Weights of a small GPT-style language model, trained from scratch on English Wikipedia: 106M tokens.
Each number is 200 + 40 x the weight over its row's rms, rounded and kept within 0 to 999. Layers, rows and columns count from 0. The size before them is the row's rms in percent of the matrix's.

# layer 6 MLP down, 64x256, rms 0.2, rows 0-63, columns 64-95
091,271,250,168,271,152,206,183,185,245,224,208,154,228,254,213,243,151,168,209,201,195,256,190,181,233,179,266,188,196,260,214,183
102,199,150,231,171,181,210,171,127,226,148,218,154,190,245,177,238,137,241,249,214,207,200,170,233,228,202,176,184,169,219,242,227
103,259,153,164,272,235,205,172,257,266,114,253,247,214,130,225,285,183,182,211,203,218,224,214,244,231,204,207,191,224,222,224,165
105,213,166,245,221,224,242,181,209,192,244,158,208,293,266,243,210,221,227,149,235,158,181,157,185,163,123,184,165,249,169,162,170
099,196,145,201,233,170,236,147,153,156,264,169,152,155,159,192,183,220,198,177,138,186,246,270,146,177,151,187,141,178,164,190,295
095,204,205,173,356,145,198,166,217,171,241,197,230,247,159,206,183,291,236,191,171,228,231,192,147,167,179,242,203,182,210,207,212
101,165,160,295,277,305,263,202,256,230,256,244,167,145,154,167,202,239,270,173,174,203,226,275,136,240,278,230,198,174,243,244,191
093,184,268,134,230,204,249,175,193,216,168,215,209,126,169,205,152,175,187,193,188,254,276,250,200,175,128,156,260,207,177,220,241
091,187,220,177,152,255,205,213,226,190,173,233,184,158,205,228,193,140,117,195,213,209,249,267,279,165,108,170,209,184,191,205,189
083,302,186,166,123,200,222,214,146,200,248,225,192,179,245,213,237,225,108,193,189,184,258,173,210,204,205,209,169,196,212,240,194
092,146,233,163,254,149,227,141,183,202,282,246,247,177,262,255,139,178,193,198,183,265,220,287,157,223,144,210,210,180,227,250,183
096,200,141,151,326,209,155,154,230,170,216,224,181,142,156,214,142,216,231,158,230,214,194,111,155,218,181,205,200,188,215,209,243
110,207,210,231,115,322,171,262,157,214,251,207,193,200,250,158,167,226,276,180,144,190,181,184,212,224,174,211,203,225,196,209,217
097,202,150,184,214,275,200,198,164,190,183,220,222,219,156,243,201,201,280,166,139,189,209,162,193,175,171,208,171,187,156,189,227
100,155,144,173,131,190,222,215,172,168,249,227,196,132,201,196,196,192,187,191,162,179,156,154,174,220,205,219,189,159,181,181,159
112,164,188,179,194,150,186,215,197,157,139,248,222,145,217,181,161,196,133,192,120,205,210,139,153,198,203,196,176,169,217,197,278
092,233,188,242,123,142,174,156,164,233,169,214,191,158,288,213,178,232,234,211,180,231,185,211,138,173,183,189,198,186,236,208,222
108,188,156,171,261,171,168,233,298,200,221,211,170,201,157,215,259,202,199,175,238,184,258,250,194,202,200,233,165,222,235,227,138
110,209,225,193,206,214,168,170,256,245,168,197,244,242,147,261,310,144,98,203,204,225,233,204,226,216,164,179,254,145,203,203,186
111,203,186,224,168,153,256,184,213,219,214,170,245,188,247,249,217,243,199,153,243,196,173,73,201,190,128,286,226,173,183,234,104
096,219,227,189,278,261,205,154,229,208,157,171,264,203,77,231,176,261,217,133,245,177,185,235,200,276,243,143,186,183,178,199,181
099,229,161,263,262,261,183,168,209,194,182,260,151,203,183,136,219,257,249,213,213,201,218,399,239,183,134,323,241,185,200,225,237
103,220,244,322,170,182,231,154,224,244,192,223,229,185,154,215,159,250,207,214,243,231,272,128,199,195,221,185,179,163,223,252,121
109,204,212,228,214,247,216,210,166,165,211,188,177,241,211,201,172,281,242,196,206,187,204,249,110,142,195,221,171,199,163,168,228
102,214,229,246,240,149,213,144,169,202,180,216,236,183,291,189,159,231,171,136,216,160,200,156,165,238,234,210,214,161,208,203,156
096,231,201,188,162,179,216,214,174,192,184,254,210,207,266,213,205,222,231,169,247,181,237,202,192,256,205,269,166,211,233,245,176
097,162,172,198,233,154,253,196,224,237,223,196,301,214,226,148,238,212,294,164,208,237,206,173,194,142,167,169,200,249,220,225,188
093,250,172,155,98,209,197,249,230,175,263,254,192,114,270,267,146,177,152,214,211,185,218,193,138,172,232,184,159,259,199,171,217
098,187,229,158,167,185,201,153,219,189,196,192,185,171,254,152,205,139,116,182,199,200,235,291,183,230,215,231,190,228,150,159,119
084,177,224,226,255,178,276,307,141,213,206,200,125,180,194,129,188,242,199,191,173,177,196,149,171,217,227,274,178,205,247,216,186
102,228,201,232,142,237,166,237,204,200,141,172,178,184,180,213,168,140,232,147,242,237,251,171,223,226,258,174,192,208,222,236,230
093,246,163,233,210,191,243,273,129,226,170,195,133,204,150,190,246,190,251,152,194,208,240,162,207,201,221,189,208,182,165,171,263
093,263,261,181,123,274,175,216,189,224,149,183,265,284,159,248,218,193,172,243,229,182,199,203,201,220,268,223,204,205,200,193,202
091,170,205,172,141,160,227,225,210,188,242,243,230,187,161,198,166,122,245,205,184,199,261,168,112,184,214,244,186,199,224,209,131
115,192,244,234,230,157,188,153,201,196,195,170,185,308,200,224,188,265,254,137,261,142,209,134,165,213,252,185,162,218,191,211,145
101,160,195,181,194,225,218,222,174,131,171,217,251,143,278,240,192,187,133,213,149,125,168,265,163,190,204,211,183,199,191,186,172
121,143,160,200,177,137,216,209,237,125,209,173,181,182,175,185,230,208,197,201,175,150,182,242,162,183,246,205,130,220,152,152,172
094,200,194,227,221,173,180,194,195,229,179,215,224,211,225,182,178,209,200,202,202,245,135,268,201,149,158,200,201,222,196,210,201
101,138,206,211,205,270,259,117,236,212,190,251,264,172,232,161,144,221,265,151,193,202,150,163,240,251,206,193,150,240,197,215,172
093,217,203,206,235,201,167,201,205,202,136,191,224,190,196,182,171,206,126,229,155,181,156,100,206,204,250,177,180,174,168,211,210
113,265,134,229,214,289,158,228,184,245,111,190,258,187,147,210,266,208,170,214,282,202,181,276,234,256,218,250,205,171,160,189,177
086,222,212,242,197,232,213,168,162,176,230,213,153,230,216,242,131,215,265,196,289,194,236,162,196,243,244,241,212,185,233,226,151
097,152,240,219,171,143,205,224,124,165,201,244,138,245,183,158,110,245,202,170,154,189,243,181,151,285,227,213,170,219,202,173,148
102,209,199,194,144,197,162,150,107,195,176,191,168,227,220,221,201,158,143,197,124,236,235,116,142,250,274,194,215,176,174,179,200
088,150,136,278,198,116,152,185,164,182,176,268,221,192,199,202,218,174,201,181,249,196,228,94,172,190,176,267,204,138,176,205,228
081,141,199,154,114,231,212,89,223,206,285,200,83,229,217,226,177,145,173,162,171,249,250,291,191,229,194,203,175,192,164,188,174
104,165,251,147,252,248,81,209,226,155,171,181,194,214,198,193,168,227,168,139,137,209,191,183,210,236,169,184,188,211,191,197,282
103,177,244,160,186,247,89,142,202,231,209,205,197,162,244,236,268,186,200,178,191,174,200,240,253,210,207,239,178,253,203,189,161
102,214,183,190,227,144,248,204,198,258,209,219,40,142,268,221,188,186,152,262,189,257,280,211,216,202,173,194,204,210,234,180,186
098,144,202,273,256,239,274,178,178,190,177,182,211,76,166,202,209,196,216,235,224,185,184,359,171,225,162,205,186,135,178,191,207
095,206,239,112,273,196,209,197,246,258,192,195,185,161,224,191,242,222,190,196,184,185,146,213,219,244,145,201,203,177,170,195,244
094,228,197,326,224,217,237,140,165,234,237,204,176,187,115,154,226,258,233,193,195,159,190,169,205,210,213,216,153,202,187,190,212
093,272,220,167,198,248,212,248,186,241,227,220,144,185,202,201,163,248,254,184,182,213,227,134,300,168,188,127,194,166,157,225,207
103,207,309,150,192,169,205,199,217,198,231,196,230,192,113,228,191,204,143,196,164,201,220,191,212,218,155,270,231,135,261,217,268
096,183,188,168,267,165,222,245,228,250,171,191,234,177,253,236,238,216,135,171,217,214,164,246,183,226,230,254,193,213,202,205,215
096,218,192,148,129,110,179,184,193,204,205,249,148,207,197,207,199,178,100,258,174,213,195,234,146,227,194,199,259,205,182,195,217
101,203,236,222,218,239,199,132,200,186,255,187,166,161,181,193,211,236,226,251,228,164,218,266,154,169,141,219,203,180,202,169,177
100,226,175,221,225,196,145,148,257,256,217,159,160,113,171,229,212,166,253,299,222,218,199,155,222,188,253,180,241,219,199,186,158
103,126,171,139,255,208,222,178,153,164,163,218,200,208,144,144,161,209,200,189,187,180,177,195,217,214,233,202,201,175,174,170,243
090,196,220,250,260,269,206,140,205,206,225,187,145,163,139,241,172,259,255,150,192,156,123,244,189,183,175,242,216,187,188,210,249
118,237,240,199,142,177,180,204,263,269,177,183,239,182,237,261,234,171,130,212,299,260,166,211,213,202,190,182,188,160,178,179,208
142,183,236,213,197,148,224,201,167,188,245,230,200,195,173,217,124,255,205,140,246,256,228,214,165,201,212,231,191,108,226,217,248
101,228,209,186,163,204,229,251,118,218,204,188,158,141,157,217,237,198,327,190,254,185,184,173,210,209,240,204,158,227,197,178,190
094,234,231,175,222,149,160,196,268,197,233,144,223,215,196,217,171,206,217,114,243,162,200,156,234,228,168,197,205,164,186,148,147